config.toml
n_kv_head = 3
activation = "tanh_gelu"
lr = 0.00275
warmup_steps = 342
schedule = "wsd"
doc_mask = true
Each number is 200 + 30 x the weight over its row's rms, rounded and kept within 0 to 999. Layers, rows and columns count from 0. The size before them is the row's rms in percent of the matrix's.

# layer 2 attention query, 96x96, rms 0.141, rows 85-95, columns 0-95
088,245,268,193,167,209,174,165,187,199,176,176,219,215,220,242,188,131,184,184,198,214,229,168,166,194,202,163,197,158,253,189,208,210,218,177,217,214,236,310,183,218,220,205,237,189,225,222,184,179,174,182,186,216,172,232,163,196,160,235,227,219,179,173,167,173,217,244,161,227,185,204,196,174,192,225,175,184,140,263,219,249,190,195,144,207,197,202,159,251,172,204,201,189,183,230,189
088,181,194,215,185,203,188,220,195,186,179,178,194,250,192,143,222,205,191,190,143,247,190,182,250,222,219,251,125,229,200,202,254,187,149,215,211,252,260,128,162,204,240,174,202,182,164,186,208,228,215,194,213,224,268,148,179,219,208,153,210,176,224,211,227,201,140,219,235,215,195,221,186,201,173,177,245,207,215,195,201,160,228,193,246,150,191,180,173,187,207,199,161,191,242,202,194
092,184,158,222,225,146,193,208,213,214,234,198,190,191,223,179,164,278,169,154,179,207,179,222,248,215,201,209,237,219,201,208,231,226,208,144,134,207,204,223,169,175,185,153,188,227,225,185,206,228,170,194,179,197,223,183,174,172,218,242,175,191,213,225,266,122,247,185,246,166,206,206,190,212,215,208,175,259,205,158,179,191,246,207,258,181,242,188,214,181,214,229,196,151,152,194,221
091,209,175,179,231,248,234,200,151,213,233,211,267,258,161,188,176,219,200,230,230,208,213,194,202,194,169,257,217,93,192,200,199,211,183,220,143,205,216,215,192,178,171,168,123,195,197,202,190,217,282,228,171,191,212,136,213,188,220,186,207,182,218,186,107,197,202,215,197,187,239,217,221,219,177,195,217,156,187,181,197,207,209,188,197,185,199,229,222,157,199,201,198,224,172,178,198
087,170,176,209,208,194,252,204,184,179,182,204,206,198,162,162,187,198,205,174,187,199,166,189,214,166,161,192,199,171,234,236,261,175,199,202,229,176,195,237,158,224,257,180,226,204,240,184,224,174,157,204,188,170,172,235,186,193,179,206,186,219,256,202,214,228,181,202,213,203,279,218,179,210,153,192,202,210,230,254,164,210,271,208,226,167,186,99,172,174,265,225,212,160,195,171,173
093,205,231,211,212,200,191,170,184,214,223,179,167,251,252,214,190,180,214,156,169,183,216,197,150,206,254,231,205,237,235,218,182,158,188,260,155,161,216,170,220,155,237,203,220,196,175,216,187,148,169,165,228,162,175,162,214,221,238,192,213,149,174,155,192,181,170,189,204,242,247,182,230,179,222,215,150,227,237,234,195,223,134,159,194,194,224,197,221,149,213,158,183,202,241,172,241
097,204,167,205,166,191,174,150,173,217,200,197,171,220,213,220,220,189,168,215,216,167,218,187,143,208,139,185,232,137,262,267,195,191,244,173,217,177,192,250,199,206,280,207,259,199,235,204,196,210,224,220,194,177,198,199,232,196,143,212,173,200,151,236,229,194,247,165,156,228,184,228,219,217,194,187,192,162,210,218,172,265,177,220,197,205,163,191,211,130,170,178,222,182,195,189,210
103,193,215,181,241,220,184,176,199,172,213,152,216,246,271,201,166,199,176,207,191,132,220,181,203,172,229,192,250,217,240,236,188,148,199,190,210,266,167,211,215,269,191,225,217,221,145,173,198,250,205,236,231,193,201,187,240,202,174,210,201,201,186,151,124,224,214,199,156,235,174,202,156,188,210,158,225,209,204,208,230,218,217,190,185,172,196,193,203,205,195,228,164,210,283,156,193
095,207,153,175,180,184,210,223,183,228,234,170,253,244,194,176,199,194,217,216,191,158,169,221,215,180,253,243,190,175,128,201,192,223,179,254,187,189,190,191,207,203,219,224,196,202,246,192,130,214,203,208,219,249,207,251,164,204,146,176,171,155,174,221,268,250,186,117,243,192,202,176,193,162,169,193,231,227,203,202,190,175,182,211,208,202,213,201,222,209,167,242,209,197,242,154,249
097,199,185,172,188,173,163,169,175,160,182,205,146,214,178,244,207,228,215,189,208,231,260,193,206,208,225,186,173,187,177,234,210,225,173,230,205,186,189,267,175,164,201,225,188,218,202,144,216,152,223,244,186,175,193,195,223,168,192,185,202,170,209,162,225,183,208,239,207,205,195,205,245,186,209,206,152,248,267,161,223,241,149,189,127,287,211,214,217,244,201,238,232,190,175,166,170
089,201,177,193,197,170,212,195,213,192,212,203,184,157,165,249,150,215,210,237,214,252,237,172,190,193,219,271,188,185,164,236,181,175,185,182,281,233,193,195,192,146,169,235,159,237,202,184,200,210,201,205,205,203,255,173,230,225,208,142,247,184,180,189,204,191,181,184,231,215,189,225,156,154,239,182,204,162,260,213,196,218,159,189,179,190,165,258,260,154,228,225,168,211,194,170,166
# layer 2 attention key, 96x96, rms 0.126, rows 85-95, columns 0-95
120,185,193,167,252,200,183,228,213,180,194,221,212,163,171,175,180,218,221,226,202,203,182,235,189,284,135,258,202,187,175,192,180,175,198,293,156,224,193,212,235,248,201,209,167,218,176,197,137,151,227,222,205,184,222,213,197,227,190,186,173,214,217,206,205,275,195,176,193,174,165,160,171,216,167,159,236,241,204,161,173,195,203,214,218,173,197,192,242,233,170,204,183,215,258,218,237
102,208,192,204,245,204,175,167,157,195,191,243,206,239,206,238,225,240,225,211,208,201,209,183,182,161,223,147,263,191,194,163,184,230,178,167,218,169,239,188,207,188,176,159,224,176,210,214,206,277,136,156,161,194,176,148,259,246,232,215,213,198,182,211,190,183,205,217,210,214,182,220,183,165,157,249,154,164,238,184,218,152,184,235,163,199,157,175,151,192,225,187,228,193,151,221,213
107,243,229,155,202,215,219,180,230,177,192,189,192,168,229,167,240,148,160,177,204,133,232,160,227,232,155,193,200,200,213,199,211,250,222,207,229,180,191,200,156,192,218,228,201,191,179,144,237,225,229,242,226,196,176,177,241,246,204,180,292,259,171,154,189,179,190,207,196,200,187,205,187,216,198,221,204,179,247,196,241,163,129,163,202,229,177,196,228,169,184,219,238,238,185,184,169
095,231,211,193,191,217,153,211,211,226,178,162,156,165,169,205,208,190,233,145,184,248,184,169,185,205,220,189,174,245,186,180,236,188,205,176,185,242,212,231,183,229,217,191,228,158,205,234,201,243,248,165,206,195,254,220,166,204,187,185,193,167,251,227,200,221,207,226,111,198,105,199,193,181,180,214,259,220,204,180,269,209,176,240,202,141,205,200,217,207,189,191,181,228,234,205,237
105,176,183,149,245,213,223,162,173,147,189,152,213,255,188,239,250,170,205,224,184,172,220,219,218,227,153,211,234,208,205,201,163,211,135,213,193,228,187,224,181,167,190,189,220,172,196,185,180,250,221,208,159,120,215,188,221,225,185,192,265,267,146,163,213,200,190,204,212,231,174,191,174,227,240,237,165,171,177,187,229,165,170,215,165,194,169,227,193,197,193,193,231,239,228,218,240
098,173,185,216,201,184,246,153,217,179,223,210,206,132,109,206,226,192,191,189,242,204,227,189,196,182,183,153,190,222,234,221,227,195,205,168,177,222,175,195,143,184,213,270,181,151,198,153,231,174,204,221,242,141,208,267,148,198,195,199,227,203,216,200,211,210,246,198,219,195,211,209,157,204,158,229,197,157,234,186,171,200,160,248,162,232,194,208,217,214,227,164,216,235,172,230,162
093,180,224,179,235,217,202,250,184,164,197,146,236,175,162,202,188,158,199,185,234,211,146,214,241,216,199,206,197,257,195,213,169,211,189,165,220,172,179,187,168,194,146,245,177,175,176,202,190,160,200,248,231,174,184,181,164,207,202,151,234,247,168,195,221,279,172,267,227,197,205,184,131,202,256,195,231,223,200,249,139,170,190,177,233,181,203,189,193,214,200,206,207,219,205,162,233
093,197,231,245,199,207,222,213,188,252,209,182,141,240,152,187,206,221,199,124,238,220,179,188,149,189,144,212,172,172,151,186,187,208,231,195,187,144,123,140,192,172,201,198,181,231,185,220,203,163,187,210,199,152,186,214,201,182,240,205,232,243,195,218,198,251,222,275,217,208,247,210,202,185,174,245,184,216,188,202,163,206,244,235,204,228,203,216,216,206,239,214,192,193,181,224,255
100,158,248,219,195,192,172,188,224,209,238,187,173,176,200,209,241,191,192,166,166,234,217,179,171,156,197,148,192,195,212,265,226,183,257,152,232,223,188,179,195,192,149,176,193,185,192,190,251,197,191,182,242,230,209,200,262,134,213,246,179,219,183,181,173,188,251,204,179,173,261,206,191,195,239,265,188,231,165,260,153,172,227,158,202,201,184,227,207,187,205,205,214,205,148,175,167
118,191,172,157,219,187,231,219,217,216,178,229,225,195,158,158,199,158,180,229,255,184,190,217,156,215,157,213,169,207,199,187,212,192,203,200,149,203,182,190,227,240,222,202,150,234,178,249,187,162,244,204,217,224,158,225,190,197,153,255,225,226,214,159,190,234,227,182,162,209,183,203,156,240,123,190,264,124,217,204,156,215,193,185,238,192,234,225,227,205,148,205,199,218,235,230,183
096,216,189,205,187,197,220,223,177,170,175,220,242,204,228,249,224,158,200,188,198,177,114,214,199,169,244,223,192,194,233,137,190,193,160,140,208,194,194,163,227,108,169,191,216,215,154,206,236,200,142,183,184,264,196,178,182,172,194,209,184,164,182,271,149,205,198,173,223,195,234,220,268,192,217,203,172,203,194,222,204,192,234,197,179,226,243,171,229,195,209,187,231,206,229,211,222
# layer 2 attention value, 96x96, rms 0.113, rows 64-69, columns 0-95
107,251,136,202,169,192,188,229,193,204,182,262,257,212,181,151,227,208,138,216,150,235,197,218,232,211,136,227,252,165,185,188,185,204,187,223,135,166,214,178,193,154,153,191,198,211,178,188,267,169,222,241,183,206,201,221,198,192,230,147,227,233,191,204,167,205,185,213,158,242,221,225,141,175,213,191,182,237,223,185,194,200,186,211,248,183,185,197,183,210,190,199,256,196,218,191,242
109,233,204,149,175,187,236,170,192,207,223,241,216,223,229,229,170,191,245,218,186,199,190,200,154,189,261,192,152,150,227,205,191,177,183,172,204,259,241,256,215,277,227,221,170,192,171,274,182,152,171,163,145,179,253,163,206,168,200,222,194,210,214,190,208,226,263,175,196,201,219,182,191,243,224,167,214,201,156,182,235,179,177,230,226,195,202,192,180,170,198,179,167,203,229,170,211
116,207,196,174,179,183,167,238,173,245,145,225,189,139,179,241,223,146,207,160,209,218,217,148,217,201,220,222,216,204,187,168,228,221,199,250,232,155,224,179,193,211,242,226,217,223,202,165,234,221,177,207,171,196,225,196,269,185,221,163,194,212,211,218,182,197,180,199,208,208,133,272,142,171,210,210,248,242,220,207,230,202,179,168,126,208,193,205,239,262,214,237,201,175,183,203,201
106,116,172,225,209,198,167,177,204,173,216,210,246,248,193,243,224,178,182,174,225,201,167,181,204,199,180,203,195,295,165,204,204,226,231,248,233,213,183,180,193,219,174,201,234,213,181,169,228,186,190,194,146,237,180,233,172,268,279,183,165,189,228,257,176,219,163,219,240,157,209,179,181,189,199,223,195,161,229,156,210,166,210,170,220,211,197,164,175,190,238,185,173,215,174,190,215
112,207,268,235,202,194,196,222,231,209,135,181,193,204,203,216,214,250,195,169,226,175,175,172,174,195,213,214,219,233,181,150,178,188,258,134,221,200,203,170,207,168,166,189,209,193,184,187,199,217,184,207,198,230,243,166,183,155,182,241,184,209,260,282,211,211,254,202,232,177,189,215,211,134,166,211,245,210,201,202,195,154,231,185,119,202,209,187,223,246,245,182,203,186,192,170,169
110,211,178,159,201,218,170,179,185,215,169,198,139,188,177,197,167,182,238,196,198,210,123,197,215,236,203,228,220,203,207,240,166,230,143,233,189,178,178,209,203,224,201,177,166,217,215,220,223,149,179,271,198,159,192,238,234,164,149,170,211,197,171,180,176,182,155,248,212,210,234,218,196,256,224,215,175,214,196,188,149,210,187,167,186,273,207,183,185,275,147,216,227,189,164,227,213
# layer 2 attention output (transposed), 96x96, rms 0.107, rows 64-69, columns 0-95
108,210,167,178,185,191,246,186,223,222,208,180,260,209,216,162,197,196,176,159,175,222,213,157,202,158,169,242,267,194,212,172,230,126,147,226,189,171,205,251,149,174,198,197,202,170,197,176,196,185,217,214,136,235,162,227,227,204,218,191,211,246,212,210,134,215,184,184,175,222,192,176,193,207,179,224,200,169,225,164,225,209,238,233,238,179,190,241,198,196,237,178,163,209,276,251,187
105,201,179,218,204,204,180,168,164,178,274,242,219,210,189,160,155,217,172,214,180,230,163,206,181,198,215,237,182,197,216,224,216,268,207,243,179,221,200,214,180,223,194,129,243,194,149,251,195,203,203,144,192,219,247,161,229,243,216,205,170,218,207,215,247,130,195,168,261,183,221,178,181,199,207,120,203,234,201,169,205,174,186,229,228,221,206,215,223,179,200,182,197,230,142,190,212
113,233,189,176,163,209,196,246,168,227,144,243,186,202,181,255,198,218,208,134,162,201,248,183,193,199,221,171,226,196,203,178,172,181,205,174,239,157,215,219,269,187,152,199,230,199,195,184,254,182,170,216,162,213,160,198,227,186,168,208,223,229,231,235,140,226,195,210,172,214,183,260,166,189,263,257,232,224,192,203,213,174,186,192,163,157,193,155,175,248,232,198,184,203,172,198,235
111,161,207,224,222,160,215,218,229,212,180,219,203,158,210,250,239,186,223,193,244,228,216,171,213,219,236,159,168,217,201,154,224,200,195,195,182,187,124,215,254,251,169,244,153,132,224,264,140,157,198,189,200,174,181,212,233,154,245,174,185,189,228,165,180,242,192,239,173,205,212,177,139,199,198,207,197,196,198,197,247,194,232,219,183,196,179,207,158,228,215,182,209,253,201,205,227
111,170,212,248,199,227,228,221,198,219,166,178,152,243,176,204,214,202,177,193,151,161,178,220,206,161,210,177,197,195,189,150,192,162,230,129,173,188,220,271,288,209,208,201,209,168,193,180,193,169,190,180,235,169,242,198,194,179,198,192,222,230,257,227,183,222,198,239,177,197,200,275,211,197,234,246,220,235,197,230,189,207,238,184,197,220,198,154,178,242,199,154,213,162,187,133,196
105,266,187,190,231,200,210,205,155,244,203,199,167,191,140,167,184,212,218,188,266,214,174,190,166,243,224,202,249,190,224,240,235,188,206,202,200,190,229,102,208,157,177,228,222,213,235,142,204,184,193,178,182,251,184,212,175,150,184,229,188,164,178,151,181,240,234,185,197,168,182,166,239,234,237,212,176,206,213,210,167,179,209,173,229,179,162,182,184,230,244,205,195,191,143,225,195